config.yaml
norm_place: "pre"
norm_eps: 1e-06
positions: "rope"
qk_norm: false
attn_scale: 0.125
init_std_o: 0.0743
learning_rate: 0.00606
lr_mult_up: 0.602
beta1: 0.9
decay_shape: "linear"
batch_tokens: 8192
train_tokens: 102000000
Each number is 128 + 24 x the weight over its row's rms, rounded and kept within 0 to 255. Layers, rows and columns count from 0. Numbers have three digits each. The size before them is the row's rms in percent of the matrix's.

# layer 3 MLP up, 192x64, rms 0.116, rows 92-163, columns 0-63
094:090113135114117103117141177107157133168127145148144145115097104117104147169108130173131138101117117118144111129122118112105107113124102138084167120135131083129154139145104169075092147087129162
130:116157131133106126129106147114132115109134189159145106135108105116111108100144139107145137106184143110112100085173100120129181139104077141112132124093145155141141087114110139161119162139151118
068:080127075136141148117107144115117100147115151131134139120112118167137114132091117146147076171099080123069139125108130112106138104120108184156111119109102127124134137095165111156139119107122115
106:101099107147115121113111120135094131134094121112106151142118197132141143141155149143166186120126126134130122105067112133106093132135119166147117133142114121124166124136091093094134078112160129
124:109118125157141128089127183114092149150095164103082126153146137123120147099169133135136137129118084109150158118113115146154098154141116146095145141179127092119127102081151150154115107112140144
115:168119170160144112148149153140105131132109175089124102150139125132143128125100097139119132096082138134132126101105114157170167148136158145168142153147142124129135113126161132152191126114149174
116:129109121151162122141128119121119144159183096125155139176114112142185124114081141137134124129127116127149169112131082107115093127140145081108139130123110135093102164148101141123107111086098164
095:098111124137134159165145137149127120138118147121136134115120081087112166211137104145116115137129144145159142139133145161139103145168141135131118095123118110161162164174131140167151138142128171
122:126131127134090090130136142146120090127130102124183116197129123166129139163119131163125159104141160131191152125164119151150134130105137115148106110118125181088138119136108105109115150124111113
097:147121118155136131173143126134076162120135095123113128122139164151143112164139167131092168135102117143129120172126072099131142110087071139155121104137142145117118152154113148107105099106129100
124:112107162131059153110106166184107113165152112149132143178162116157147139113125100118119124125123108172102144126134149104098120110122143123172164114128138143126132157142109141113120095116164140
071:111145117179153153109146090140159120096084138125129168084129119108083179119155092134115108120123140129156141137127121113145129132122098084104166164087134141141135126098143123166133140153105107
092:117132122108132126182100144096099135148115164117086142120118103131113118130126155126124154150126104104161121122155165108109124146079090116118133133109116140128078120150120140162114208107119166
123:141171112111121142189096153117116156113158117143115140163112141137104137112157125121113133146148116081118155123093119150131184135146094103181159108144165146105150110119107152105111136137138089
109:142154166082142108112123103081127137129137137125120116125150144109099104134121127146104047135173161130140114154155108132108114112152109134119133130090102117160096159127162142089151129165154145
094:139153123116130107111136092099110124103132127146114107118140157120116170102137139146141058157186086122097099154135152123116132130118157116105092150084110157140134146125146114108077137161125105
083:148149152129128166109135153114114135154134133113096111128120176122109102136088159098131083134098134104154131151116114123122175122144105116155165087116131124128120121136188137112171184127169127
091:156126096132135166130136178112132149128127142107119127153144117105143137162142104128150137180115115128123185145073100127134137173155136088090157144126140139089130091084155114150125133158129110
094:099130126164084126142097173124143113120085147084112171123111126130096113149126096137137148120140137100153136066163114134116157124138117111062144133118141130140129166108130106133135087135163138
117:131118104163142166155165115090124147126140122150156158096159111120122102112136137148101088130129116145167126105115194137173095102113136117177146118118075117162137153138128137120123140116096113
107:120149113119127107090112136085123142090108124128140127132111138095135145162071147106123148158156157134109119191114107098134071134144106136118100162122152149080119147118102122116131163151150156
107:144113103081100149156122140106094148141099128170086136155087098143138124149101152151115094117099104104099126121105127129160147135132157102119176083157104113099120151121142144117133084106146130
105:117111142102112167158127166135151115193133152072144155113100116120114162124105108173154128107156162151121100117159123120129157155147110145102097122162141104166139125149119134125139113157162142
100:159081110133135152123124148112151147165181092130140104118146128125178131121133152146126137131143099122163077123132149168111106116069160128108114121150129134111090137089136119117091080132117127
096:099147116131109113112098147136078122090142147125131131093138095113103137171110137120101114148167167109134117163162123114082117130106102105102113136095171147176147162143102102134130114107130090
112:113099134121158102138141093155142115121136166128102139147106105076102083121088129155121144154155119102152092095130149108157117134127131172093133160117138135088136142115147121115113089122190135
094:115107141162155080114141160134141109178120138174154159113138135135122144144132139119154129164099096164141141169082134135162102104109126136080129142124143130109116124120138093181119103089134107
118:115108160115076096105142117094088142134141153139100156112146131130126129115143134108127134094118112135126144092169125117189160146146149149097092152123095129107164117140075149127126092108089123
075:094128136115110109131119145110170143163091104157129151129104110113073141144181158153129138139134126118112160131128159087098131138146163142098158090134191090115161125131132125132124132106151151
095:144141107114103105186133131134135172150167147106139160143116078122136124177137114124170150112103125107147158108101151123152154169124113146125161140115175112096123119121105116112152128106118080
081:140182148153125142107136150107135132107147157114093125113131140131132137108131090127116151130127125154106117111120143085115121131100128085104128132165088104127102153180093121154069122065107108
097:161137065138153149140141099153110096138133125143122131117116097111111137093138119102121142174127129113148119061138137144101167151145124129144114166119093132119101109119179120137128108165109077
104:161149139090130105164096168147131099134125108142142150112103117108156141138135162162143082135074108156133125130114168098118099125113111093109117151135113148136116133185110138145128097171160147
114:115119132126133176120119109132125114123130098142092159115145133157137120103136138139154120137092121077193159127127142153078165149100145167098125128125164090139131132125156171151079112112125109
103:130139189165123139146140076142098153110126096109152120121171133144115118149190112130092167125114121109099143095131110113128125135101130131136142087134131129148148080099136108171116110167121122
087:161117132145161129117094115140111136118125091156145118150131153126105160100120128121094189137144117116156160132108116072189149152088143141141118094106129142144111136145105115160135179108104122
080:148149139132158115107104144120133147147152157145157097088132153120129161108132112136131141078113136117157150101093142122149141100099144123149148094105155169139095128117121110202158128174134098
082:128148137104142098163122129139139074169149132129117213146121131143107130105138129145074139100162118140133152170105132118147089140113109119131146157107128154152136133113131158134101153127081113
111:148110094121116137156135130130119150231146114117096128115099140095121168111121131125156132153098123102115123126108148138119141134147090121135124146121153103088160094131135151129134189151142130
094:150133130132123111097136151082127109119133137089088107130097091106151123131113103109157174148147150112133144128141121113133156157147110180125138180125119115080149102119109137139100155121144193
111:115114135068169130159155127155100105124155121146126094146136114145152120125142149115144156118099098157176109138126111119122116118064094131173090103115111128162125146140111112103084133144112106
091:128126119126162100184133165103126119161119150128086137125112128135103102126119124134123135124080139072106139103132131157091142056140157115159154149099159099152148110151112109143130103121148142
094:117142121157131134122130141161169130121120133115154148062099142150118136170134163120168134152147165104147137173133111156121158114113119142124067160115123107175074143124135119106121133156134133
085:106175145114121143160104109143107126115148101163125127104151132155129116095162128170071141108086098159073137155107117117111138164118098139156104115102089147106101120107139135134112121109155140
067:123139121086140138125112111112144128196137120119169170104119119158193125098150120145134136090111158158116141144147185130101127120107096140151129120135131111119142135163137167124138117174110102
125:095154115134103122130121148148162156195132111091128136145092120112098164128143127136142097138117113109100171108102105173146121165143146162123131134118113096121102100087112098135135107136123179
087:109139132082127125191143122147083126116149106160142103169139116104111113129088137110145142129121149126130156137117162125150153106102114158140118088149125087138128092130120139065125126068134126
083:138149144130120108124120109161163142082106144133168110127130109111138096154163118159173137129151138149134127110087182150091124147149152116146140125076179119147133113079147122152116129095133110
103:130119130114109183096135151155099143126158187111174113130147148112117179147132130127116108153113160151157101121122106138157136138125108103126141171101079137137111146133123112162099095163133159
082:171138104110082116158119114140135117119128142150117129162139109155169155117179136120124122088094124153128147151107110137128074110094104149120169105123137131086085110131137113090119093094127105
097:133143113173149126119170101138144112120118111125163127105142138160160148108108126147132139081139120121137129098194145109109149117098094111099098151123082114118178096110109122129107133169139169
095:127158116121135154132159114149135131106117128125119165118130164090146162124148110103137108124145169122112141123114189148164145147106189106134159135135137102115143116087138136159095137076079116
094:119148144126121105149096149201134145118092159154096190120104115099114123130167150144136111103121121143130146078102140131177106165156127099154135114117130159124134110133134172125128104143135132
090:161116104143120176105086173139141141149164147113158172135130114116143116138132106146110115126135132158145127092124177076163091096106169121126113118136104113145135131120094135134129121153070128
093:118120099150078141142130094130144154151125120158170178124132112115173117141124146111146131137141142119105121116098153160127132094136157108112100132129148130148126177143141103169171110152131197
110:135152141151157118108123106138127140120128123176099141119181102120153133158126090118117114115106128161126131119199125117109177093129150157117152136170160107110112095137116161146145155090104104
057:143113103137145140121109142165127127125104212126107147167093117134135127113151145109090109129155162139110128160142137131122113108125116127092164144098082122126133129113148150097099130201131116
106:125132121116092101097165144156131148141133194144154144111138136134130126129120122122141130108161149128091097137116123101083113114107140133131095097116112088185133152139147114072146158151090098
126:140138134090133090131115113099135121077114185098122112120101126100170095117094118127128129148120123103131109122121185152136153142166134166134131168132086177127136134131169151137135113152116158
108:121102160152146165106124092091145109119127106139169093186129131114132140118097157146106118142100110135123141164140139137150116141164117106083113124144068146111135100177101146148110157143132146
086:143140126141165114143147112149156105147134104096151182130117116092093156111142103167128110115137159136135091101064145162128102143132128130125142115130191093101156116101151140129116117154155127
092:096107132088106146125123116152127130084130121128100107071103136118114068149142115070123124121114125152153135163168090136138117123124114096124138146153095112142112106109133081126102148135101085
085:113166093111185139131147138098103140131147136139146141164146131108123125156144135113122164117112156156159163151143116098211139148173129121132143108108115104139121176102130114130109133128159109
095:083189114075148083131135144121130141148095137121128139159147141084132164155135136108118148106159155143154141129124107102114137180132128142136111132083147142156143117144131159128085157161139125
129:129139123162108095114135183134116142149126135137184104119189153164113097115109110134096155150127138181152150161148109114116137119100170137133151101085124091121104120099132109130126109136139126
111:063106105128139115139123123132104130124124118120115115146118107130089121076116132162133092121179075129114140138100132080136115112115145132122119095164137135100124126177128144133074098148102162
096:165128098150132126135110120132146121078113116154091163141144130092104161142125125129142117137109119127129074095153123143162158122119180114113200109141172119131124107133142119130181105113145141
076:143106141126144122150131096137151075147119111097120125153144168147137065154139117125123100157112122101106160178125098120132123107179065156146146122157098148122107151104133108114142107120134127
089:120149103132149110125138149137183102103184120138115126119112109103126112109114079113122142134144127101108110069133144135128127111105131168096174102121112143166097156108078127147092149126138099
104:137145134162126130140135148098111144111072156125131126081115099135104119105127101168158136139122096083128124112125116130113081142077113147122146102148136106133116102126087107176089086124097145
087:113166124164116155133126153090130117136151116139098135119108156145101110128108085139106124138126106116122160091129153113122160128192116109071141138165099134135161152113107114129119177137073126
107:154130105131085103148143116119130093126157108143166147179130120134132096147132104108110158172171132134101118129142113112122112120092108129176197119126127093135090117140148168138129127086131131
# layer 3 MLP down (transposed), 192x64, rms 0.0559, rows 92-162, columns 0-63
096:173137164140124168120119092166148100158144150113126135120135121132146140102149138117124115090106127093103099137118139116098120135118176124174157097183143171122137135142138126143106121106073091
114:147129137153161126137123148130143150137133089125101143149124150124089133146104117143145134133150088139086120144084124142176110117128200112155109110177155108103138158146096136105154099120091157
064:120117140144080116115100141095105097117134101132076121119108159122191115105119116087111140138125130133174107133160155159132130172128145115094119117130107099160120150149074140111142130099146098
135:153133108130146103167204098104111093138123129110115117101099108091105131138134166137123112123162139106109126135088105109136134096126106123141113164137125121138133139077205139127117126144107141
112:132104155077125164157100097188138119099121096175125097123153161128120121178132119129106138124112139128117127124123147125147202151104118141141176157108128125109126145130103113152151114145116140
107:165110084083149147136074131091093099170088157132135128111144148109134110129167129122123140118143124124138113076144155137094109123101139157127178139129113100124124167155123114151122124135113167
108:149135150148129147151165119146134127117089144140102130095149144122093128128155103117143135131146154158074141163093163138140149125135095115146111166112168167146112093125205128141146122157130116
097:112122147130114151129142097125098127143127097080181086152167186115112159140166108073103112142112129119105134163125146148154105147108159169152113101135132150138123122151128157123141124143129101
111:090141151144146144127126137152101169148105159138101120078146134069135116121131143112069135156142092139093143132098126129088134115151112179100132154142114121122124118131094176146143120120162127
099:104152133101160129170108114144120105159113193107136124118133110103128138120123100088096133078134140127140145125111149121121104092154133101143162172120143149154091115096093144105115160163113159
143:186151091113152128166202088078144121154129115123144128113123099119119129121136142147119150121108139147140142135112093095170139132127102116110102130146115116161120121114198126139115138150123108
078:159147179109131154135137146135100144155124088113117105108149095118124112148156117137112144120108116077114112084114146161138108124128127116130097165157126164107131121120165163149112108137203105
092:146099113143143120115150114098155146098132086116103108106130134112166143142143118115148099082129126167118125106088123123117130158170117089164144136138134097118177088105156129135134089116080089
118:095142150115145128151087142104161142113178104138062134134113147132123141101131133138130130136151127118086106146120107118119200116066089109161129150140140133135175116130125126117123113117097130
110:133154157093128133138207125088119088145138140133107097125149153073104150128116145105115105125110153144101131137155109154107156103137128174109120132126109110132099153111126161109134144132155177
108:153132127147127148132063059113117132136089130117073145121131121129163133145119102154139085129186096120139137096126156113158138132139121145146129177134126146101083112106152115134123122138122111
101:130147138103075119122153126101132086158097084110168128148128126116129145117129105155154108125103117133128142109167133146170103173133150119147118164095135184107154149136082108118162118130097128
100:150118135159120130148170109122074101111124095115117133086103120133128104092144162102088131114114142132115109132111142117116135061113117174130132146131157155155142149150099122101130110088079149
098:145114117151140153130118163111166124152134121143130174135122128129122143122149090151146109112121098133117077067149170124154094119124117070091121111102154089121113113144088136112112158124167112
107:112160152125111089095120105132077143137133157104141104129115149106159116147159125129147135124169104135097162119129097151116136128131184155140132099150147117075122131121084149181103156139134156
104:124135169120149141159169133094103126091120117155130153134148118112130148157191163157121145093143122132104142087123124146093111155100105105153156150134138119146162139149175128117157124125165169
095:164099114131147134131083150112178173103149128113129149111144119106134128083118124108152128127152128099139131127143131105179152144107114167099159101119121105159108140138090073152124145100153090
113:111086136111089157127120147125183122136103138092161095088124132104102148141092141131120143092113114131113126125121083114119119155119081116154124126120154127124063162161168144121097134147134113
098:128094124120133119140122165072141158112128086127145109099138136103107159156168105127122141112104139118098102119133097105105097172092143146102115138120139169102111149157144158122075122117171146
107:112118118142134156142123105127118128106134129129121158107123098092109105149093087163130108144124135092127134163133121164107195137185091145132088141127165099100157143098142119103120131138078115
101:126142115096149156110132158088149156127104106099113100157113113172161150131170115163130089114115126137127164158128124117138123152128126080155152091135090142165108126103140124154129157147075147
093:114124125114090169131156116104134113117149151074100118169136113132103080147166126135132111089148157094109108071183120118119129090146150114141141118153107121146130159125103107105116142150141151
105:152115085156143121158102142170143128119111115158182145127108100106130115134114132156115163170144142119145119120134100157096125132147100159167162102184140131138139153142083138143148122138169155
079:109117129101121093127162150127132170135159124125113182137099104121133089122135126137151133066122127149092150119133154170127159100144108145125117115091107089129125068160109127109177130141121133
094:111093120162147133078088142144144089128099094127109109142179178153140135152123106114137129141122118167133134145155087118102099128088131119106143082118147106157140094093112129165140148129118119
078:114112099115139127121119117115108142165157097101087115117120089168069129144116094137161182090129110131137129143086085123150119165109117134136106121177121129131118127097095143125109087118131145
109:129135119107107118169095154100175150101133097117128189138119108115119136132174125153149133134136169118155166090130126115131144107087176086082154114144126145089129140128119113137121118102142147
109:099106108093125129137116107148164110135099150146131124124139138146194185101161122170142143111153162160116123124136101133166093127133121126113122165103115133145146118131095120090069100118126111
110:157091137147133148106121102118114139102119112154105120121142149173144145073114124138142141135114076090193132138161108138082141126091133176127121099140152134129117131145136144147099130097159092
095:101149156119139107124069138187118135110127141157116109168125156142135146137133106123144142136181102130131136098106123152103110117159169097080134120102142121092109121152099117073141138143118151
074:129115137100119150136080108110111116113182158127159105116161106124114128131108078154094106079107104113104152150129149102166138140087141140163115109089143152132128162122143107093147162122116128
074:091180127142123098095140139083143114135170139127149121089140162085108115140112103146105098091119148094171134140138122104115156094129108108129167131108145122169128166147150146143142101156141121
098:195153126135141119137110087117129146130144125151114188123138080149152132183151149120137106102151143182128110191156142136116148131121121115120114130129102092123132102119161109111129108148114136
105:107149126061131093130156108125162110164116147114122128114110190148157162129147105140135127113158114147110097156124111102132147124083056131150164133141115101116147131147119128113123103147121138
093:148135122119122136158132088163118120115126098163115123179123154142109139111092177168157112105131138142135168139085120115119117136098157078135119128140096137160081110141153083143148151137157142
102:146129097147117171130125120093158128110148101103138182107136116111137117154110108113112104127152168096123157124119181107122145083188157113081123103138117144113132120119113125140155159130083118
088:148116127097127077106179159116121113093137113147147127142166134090104103132156196166116160127118147120055120106131138119125138071146126127120137146125151122120138160114137140130122144133150122
089:115117136152115119115097094134121121133137165121134150114129120159096112133116167122153152150149126144154117150105102168103147095143130124173107161127115069103141133077129101118134146133061173
081:106167140113126097148144129116129141119126133167110112109150123083106108122185136182087146094112094153072122148114130092138107138121079145168127125086105133119113116119156127115106122101120129
072:163113114133119119142085062096151120157129121147165120115147170127163130101117117137088114100123107114154137136110099152132119091125102105114152130158084124120074129128148124072121119112153139
104:185117130102160138122120127110121108100080135174098140132143122154130087108111138088124158124146168133134104125148137084094138101109116129126104098178151158128144151125126166163116119143117086
076:144127104083116111110111111131131142134174100132144118166104164126155112121115116147147137138112122145088105125171171152160069106117125154097103129116130113099103148150097145167114115132160079
083:113145164111072135087107166097113134104094084132159135151182105120120143123109161094152125125109121118142137116114123115172072130127107110074126146109119124131103127152142120119097134114148107
093:100156143160157098164173136110109110138125113163105118149124108162126090094118143099145109117112120090148128167125159106113114084122120137142102097103157106160161077136109154106127127105119101
095:117124131099133107164084131155142147123144146120134153155136099117128104135149126109121096139072134126114111152104176158139102162155137131109126127152122138117118155104071107144187162092164153
101:117144121154148116114131114155122150170124127127112102103140124131194132129146115178181123133135105118128152100140105120126147189127140131130126116154110097121151099081087115179149129142160161
099:088177120139151104120140165142148109101091104118169137095144103161170138123123130157132115134091147142164137131133138146124137111159138121173150169088119150070122145123084145136139147112125139
094:155129143093168135072126127072123146138143073096126093124129154154157100119145154122128147114158110111124133138159139142090112119125156173126161128122136111177120159105110113122153132105169128
117:123124157101129121144113145112102182112114154159106106144125081124162141160108134140120115099122081166146111111088138120145101109136119113130135096119107124139168137176177088133123117133174157
086:100140122128118127126132099102159191093144132189126093149134142119144109131119088108145153138145103109125128147098099133106110153090140142136139108155190131119109147126084129167139156127101155
106:113086130132147139079143112133135120144134197128145126109158167111151134116119154119126086139169147154135115168126114141108116067146121136116124152104117120123117086131064115108112162137132110
054:140153090149113150088090153126133119111137147140201164100133106135134124141144134106134108115148120120160143143085177151098124133113121106098103105154137119136124098124181098148138123099089151
099:133120089115161132144149142102140145108134053136117104086130084105103148126133098134167133132114087130122146145156138118157182148121128117100138106141165119123148122088100092161103117120146134
107:108143124121085135110147091115132118088147140150135131118159147190114149142105150153112103085129150135125153126123108115152105133141137108074171121148169088126135102141073088128151107123121109
105:082123139167182176124135096110148111089159125139148129156108140132124127163124134164150111143098095104100117117150135132085132102151153110068107132137147132162138133160100113112114154122147114
096:165149096134137121143120070155114095116123118147115145104121134102129110157097166124114151136140162170155129140082135105147160103137156147139125127177109091161138163119087141171113114149138131
080:097118151111106133102163119125117143135125121150106137095083122080119085130177098087122119093114103127153122168163119142132091132126128084101152130163137083124112106121114090149114163132141112
080:173100102154160129113136098090099140093079136101151101124106122111108109097120135155156119077171165148140118132123150111121100133109098152102105141129139113106127069117118131144093150137113140
094:142115103180133106125108157098091121115126143140086100107104156125135123070084131120165120157133127172152171106148126102122163151134129093110141130106117106116113171105164148138121157129135108
122:095156148146096112124129155132112141119126098137188139131192123186111103122090136122080145149121155143124130144132110132151145120153108152135160102136111116125107129068144107149113109160127098
115:100111103119146100149118104149099140155153150099110113148115132150103123108154123167159088106177086133146147113122153105132131113079161138109101079113141118128121119138148125133085122111069106
095:139099118115125133111083123114132163165102174061126135130149163138148081125121139164149142074154120129125143120116121119099107103146107149159122121158110125139135134109117152133089130181164144
086:117130132110110163118105126173126153127131156159144151141145089112090159100102149119127175098146125122155121075064141128120121150084156162108088099090150114143120115118148108135134139127115122
086:115096150110096115141133108140102164140076127119093142131113151123134135151149149140188116158103116188148088124133103125129120139112164137164106104159130138099143120115195129133142134121145159
107:173148147135122131131110129083126115153079105141129121077104094110137109114126090142130161133112120140136123144149102124121128141136112154154055082128108146140100106167136116084105083132125137
098:137151142176110097138125143123095094143154147153110144160129086120099110085121136130121124105181123158087130115143148109163129099155139100117121208112122146135122127155123117165129109141125150
# layer 3 MLP gate, 192x64, rms 0.12, rows 93-163, columns 0-63
100:146149104153148164114173119118145094112129176123119157113117149163156118152142143134118135102134126129089156119152106140100153088139178126121121126109141112165146120099197130175110124138106104
065:150128147128147097147116094124144107141108097125139135134105134145128121131121127133115043111117180106141136150152140173106168163144101155171138137166097150121146110111129093103120133115115172
128:146150140102096163102086112173142125145157160170134137139165118153162116102088100135117146097137117148148155158157141160121127138126137135152145114129114131131130143202094146150124127091148116
118:137108135089098126168158096122156100103127121113195154064102087126113147159152123140176098135153136132119093131126160145125154121132123122109115138122105130149147107113154100119157102119150144
118:085146142129116109112140092156167114113118098152137127123136120113104130148124168135177129167162109116079121161141123100111115093142102114112106097094124162130160080098102117102088110118143116
103:099176170093156144147151099088077079142138159150148146136152162135133109120114129113118104114153151114143114131146114161098124090160124118150088145134120149145146155115146137134110131183116132
089:116146133080111125140147086161095167127119105112152097135156097112136175159131096087101155109151156106132113154143121157129100129077161143177130121155127106138134110095099122138126147154132138
099:146157114117125154140170115177105074085132111108131128079153155118153137089137128137115175160129144161105133147105105134114139135166132142157110170159164148152124133126149130145153103110144144
106:139087100150111144112130089123095143141168095137104111111111123157133159113153133102167173159103125105125168127133124115139179151122117158119091069117115135088133142152166117138133149145135106
108:183148141118189131171173102097134107181111101124133084119133106131135164102156151147099161120118126134131134145112115123135126103133099094129113145147078124114117137126170140147133143149098122
078:121111108155123158121122120165159104115121157131111178098120137129081176113149095116153116121133142136151130162120111121133103123099077125118145147078115104168103117145141115150135166114067128
087:104139097115167184089190114149162089153137094124126102144098131122124125158150106130132134107151118129132152151113101146140110105184131113152167134147157146135156150112159132136131125118122088
107:188125093138153180150165135130137152109135093138169137141149139136154124141119157151156145093109148112177120127118144118116109102156180125098143097115151097140127159110143096144123150160124118
123:100166131109137123101140134123143137109141159158131143112145114120163135150149080167136104110188118090191124128123145121172104116144149102129113143147116147172137125118129109122154155145074143
099:130126124087128140126122129129136146126139146116170127131093099126084076144145122114153171086055142103126126119115111135121146116131150142138167136162142092176161115102122154137152123122161166
095:100144158149125139119128120123104134093160161155109109150135163143121091145103155106118145139165122142139124144092101109075112086117123123134154096154146108133132096169174159113078134140161107
105:129093143151080120141105090131086110124156102115097082103141146156115117069124149112103121141122144148174113130115146111138131083090107159169111108113124121183099126121122134148138126109125131
100:108135152163101096131115135100133112149108149086097129113140138156128109151100085121194153145150123139166148098174147163125158133158125089116119129127117150126120131122095108106155100131132180
107:107159169085163056149146165131127147093096124148107109182134123114140123144149133126168120109162142104105113151120139123125145132168169105128132135107126122090126093106152132114118122164124117
117:157137175174106091113148123123123131170162135122119097133148156128088084088104114130114141161147120157149116159166145103138134104113142108127083087121126156156095148132114140143097129108112101
094:097144115101160154124131123117113106137146150123155131122124089106123138113068175141141125120151156103161158173141110112152146164116115086116170106154119142076130124108131120087157096139154138
107:123077089110102152154125157120156100162124169114111094111108112142137134154122116159156142073158125133105134147110092052102119138127115133117130114132129109119073124154156132134148128121144119
092:142077129109170128141110164071116149157134075113140130107146106126140133176150141149097157159131108103129096148120134146097120104109132174103100136169135118105133165103138109118125098142134129
108:127103086151121090120133126129118137163092120112124144117135120147111133131092143174124148122121101155129098141119083064109125107099107170123142105087173119138160163117094132145131086128149097
089:130156098133103133133147126115087092113116153127087039119152150111147160129086129143092100142109133147142135137154120133118155162148078121142143133111131159136135132097094120113131127082143126
084:131113121134131094125145143118096093089120172119116152116143123090108100180158121125136124156137164130106108121158084084101133119095178107097125126133103106144112174104160106108162121127121138
110:093142127151145104134175112113143099131050145113108145150113112100097091147115120168145099136147125104122135121100122105129158151135099134111140191148118153110127152107122156146163118116164137
077:112137122131126124047146161101126140141166133105117160139096122126123071103106138100110126102134130138080157162138164160131125116122104113133104127099087120129160086148129122107143169125135114
115:116095113140160116091133144128135106150075110101137094129149161129146133119128131127147134142151174116132124149164087088129078087116143121090109085132134107175120089122118134143120158101111161
085:087110102131137129117101106153148147163112084132124113151100092162119163151128150175170138127115114119146143138090103175127132129139107169143145119121150164128136111112137127101154103176166156
117:180107143155147151095162120127111120166111133158132145099103090103126118114150093115149079153147113153158106141113140159115102149148139140110097136118140130133166130125141140117139127170056148
110:121119155153091121121152101189151138138133147121143169124086115131104156139177123137117150147151157137127119141157114114138176135117146111089130163141095081164103126092134101132138148154130166
102:146107082107125107143134152118137125166141093134134128142108109165123152132140105159111120147141124126138102138118143106159039103151126132085151147131117091141178184124133139131158114117115147
114:129164057115146162115097163107134135168152118100117170121088141116109150131125147116101101101108139093119177126107134117109148095153131119102102116155139095111127119114154142135107137156145088
086:132097137155149144105139136150151144157105082123117142145106141145090175151164146119137130113102151177175122110116129071148135122098133140124119128105136140173101126140090103164095160148109118
078:128141119114168104100118122145154154145161145175160085074171137086105139108108097109115134101083132138146147132122135122148107124123128109094176159124109137119098156158100135156147139147145143
098:141097097125123145134190131163113136131161155151129125104141133124173156165128164135118112109127113168148077111136110138095138093149142091125110120110089119154096160168133127147119123144170151
115:138158150148132121107118124140151118073104160127162113144152105163129095141144142131141160091144122159119092122128104114138094109090164122102140109097069128144075117125122100157117080125131127
108:137157102103127124128112099143077122161121121124147090124129177123156139111110119166148058132131136186090141140119097144128154127143147107166132107134103146122100151155136149133133127150179114
107:134119153076177132115160100097123127151103157122130075153182162122159126110133137145142132125115074152127100133122127119150128126094132140170095137115095175150136112117134128154103132166140119
092:119115124153155149166120124166185121143075108142104130141117111135124135144126094131142134114118159108157167126093090120137106125131120138152148154113136095097125067138100127153111169113096173
080:137109140103122150145106124138093112127120146117119106140113104115131125106126120126086138094153086151133123136142157110165135139130114088135152115127103143078192078154119127201130094096120136
074:126079107134103105091102153153155136132149125141117146157150091131139136133090114126135129129107144119188123095115126152083107122128169137083108072099127151121129142123113104130118078157099142
082:129078131131119143143138112148125116174128126095123171169170157138140152115133162148101112123111145156155131124137177144130097107127085087120146131151090123111116162176156165142133123166125132
103:147109122154131144112127082130130119133118102140099107153128151155127128130132110139131126175139183103103146107162100107115141130118119123105095137178073125114103132168198163097135141125132099
087:116121125134103096150146142121101167122114115114173132127128091102148116138069198124128122129121158195148110126095136117112100124077117106109109129107115112124127118145110126080151107145110129
088:121122143089101078097115119163094143104096085139165142116138107124147114141115181117163129154114152121139143111108124166134108144102116164091137163070125105142127137106134120100113125088138115
081:132135128100102100154112110137104092107169133127162101121168162125144132117164142116109133120110114168121111134152106119104167120124148065126132100107096134168100162128149129097161090149135092
099:126130096124131160143144124145114108150162169155129124136124101172137136091181165132139123129128109158102102174079135104131080075078125144134152127110122117113097100151149130107137129129151122
106:112160149089118079127126136124135134149097102142153134131112086121140175163138110153205111150113162136119141141098131131136115151145162143164152104135142118078124116125093089133145116124100132
103:112153124150121182118139102167141119105133139117124158113137166101103139104159099124136114140153140154093141111104160147136146124108164135137189143133100106125126116101130167163095141076092103
099:124157111132156156114108103122127093124164102153139129123135130103126128154129138144128091164162121110135110181166071135095110122155154126145103145118108154163133195138132164097117118106159141
119:114114135127150137134145129105088173108135126177117103148132105144162154167114122138133121087132106177140123124078126116134126134161116109150100098126087133122153123187185093134140119120155135
081:146133130130110108058151144150169163113134179175120095126115126107165115124116105103129138123151148092140100131144110132105084122087119140130151111144130141097110079124102155169122146135140140
128:110077086107085135102144136107111135075127156138133146093103127142080109128150139155169104158173130090117104150121129103144126111104154118103083129107121107163114123149110110123129093141130141
053:114118127160128154130125149159126109133165162127113126126082107144181105140123138148084139145112178134120157183158102161132117155142119128129115154134098142107136133137112160112078135183120097
106:099129148090138126137134112132145113093125151115166144128131148138139111118118168186116092129154141112104085133166135133109170101133135169139113157085063115132098095109142096126155147125134111
102:159145138181115158110132145154097102151129142175123116184135136123140125134161148082132102094169137104137123143131075106112148140129124158145148128158099141098123144089171143126140128164137121
105:147126127123106138119158161149116123086136106115172126149150112125128130156113141161111195126148171172165132118165106124114129164113175077123166110121143141106087126128105142159122144145120129
090:087111112089109131147109138121115146147084152172098135134141125123143086161127143099112133135145101134161177133175083101143154090089142115118123143123096148173128145159110136140150123095132128
077:077102073119121123133112124179153152138116126119151151120116063151115121163098113112131149143128123157193101104176122106130139107126134144126107138092147123121130111130096115135125094113107100
093:139084138155119129124095119129114123113099125124132107098089102152136095098089150152151139154118125099120098111112165147039139126113104143125137131119126123098102075134146123076121124116118137
101:102132144113139131155142109165121100159141100118132116126129143128122093127158109192142127139102119108071112147076120091112083107124153122147129126174148154076116150138151120162142103145125112
113:113126106133118121150117176156138148169148083097148114127097108121135127148149114141176133136147125139146102102138129093124125115099158137094121095111105078183139112072137094132114091146146118
103:164177170097168133142092133177106135126175126120137128089121114138141135138094131091174142112108145171172138134133142097143130139148164153120138128121138131121113124097125133163097154134089112
088:117104148173099123160139091146110143184150157126129151145147129143127118130133128114093126144132087146145158139106069127153134141126073104104099144091112164129133167113151111100110139161140108
086:137127151154152136128134142145131117137134107116158120101098129112150093096118098135107103132106159167113133197205116141147124104148078133145100146142096130155123150173105129114109126129102120
087:105104123146140121107158093142066135145073105093138121107111148154138126149148163113146158086112151171153123135153092133104162143169106139158135134127120101113145157136143148083145128112137142
115:167102153188123110117118122153149114153108101137159100107105108131100094130104118181099149162114142147147132124122121145152117163101099152159109110118114103162127143122072135109152116165134141
103:131109119096094111164131094178143123131089160099148106156170103129136128127109137103133117130175122145150098145105095134153116136094165139151072117102127122130137082152096140131146096149146133
103:117119145147126101123139135144135164138125164126119127117147093157099173142179125107167151098114117149148081145089139119120129096107153108121110097100092168124155130087154140131080152119138096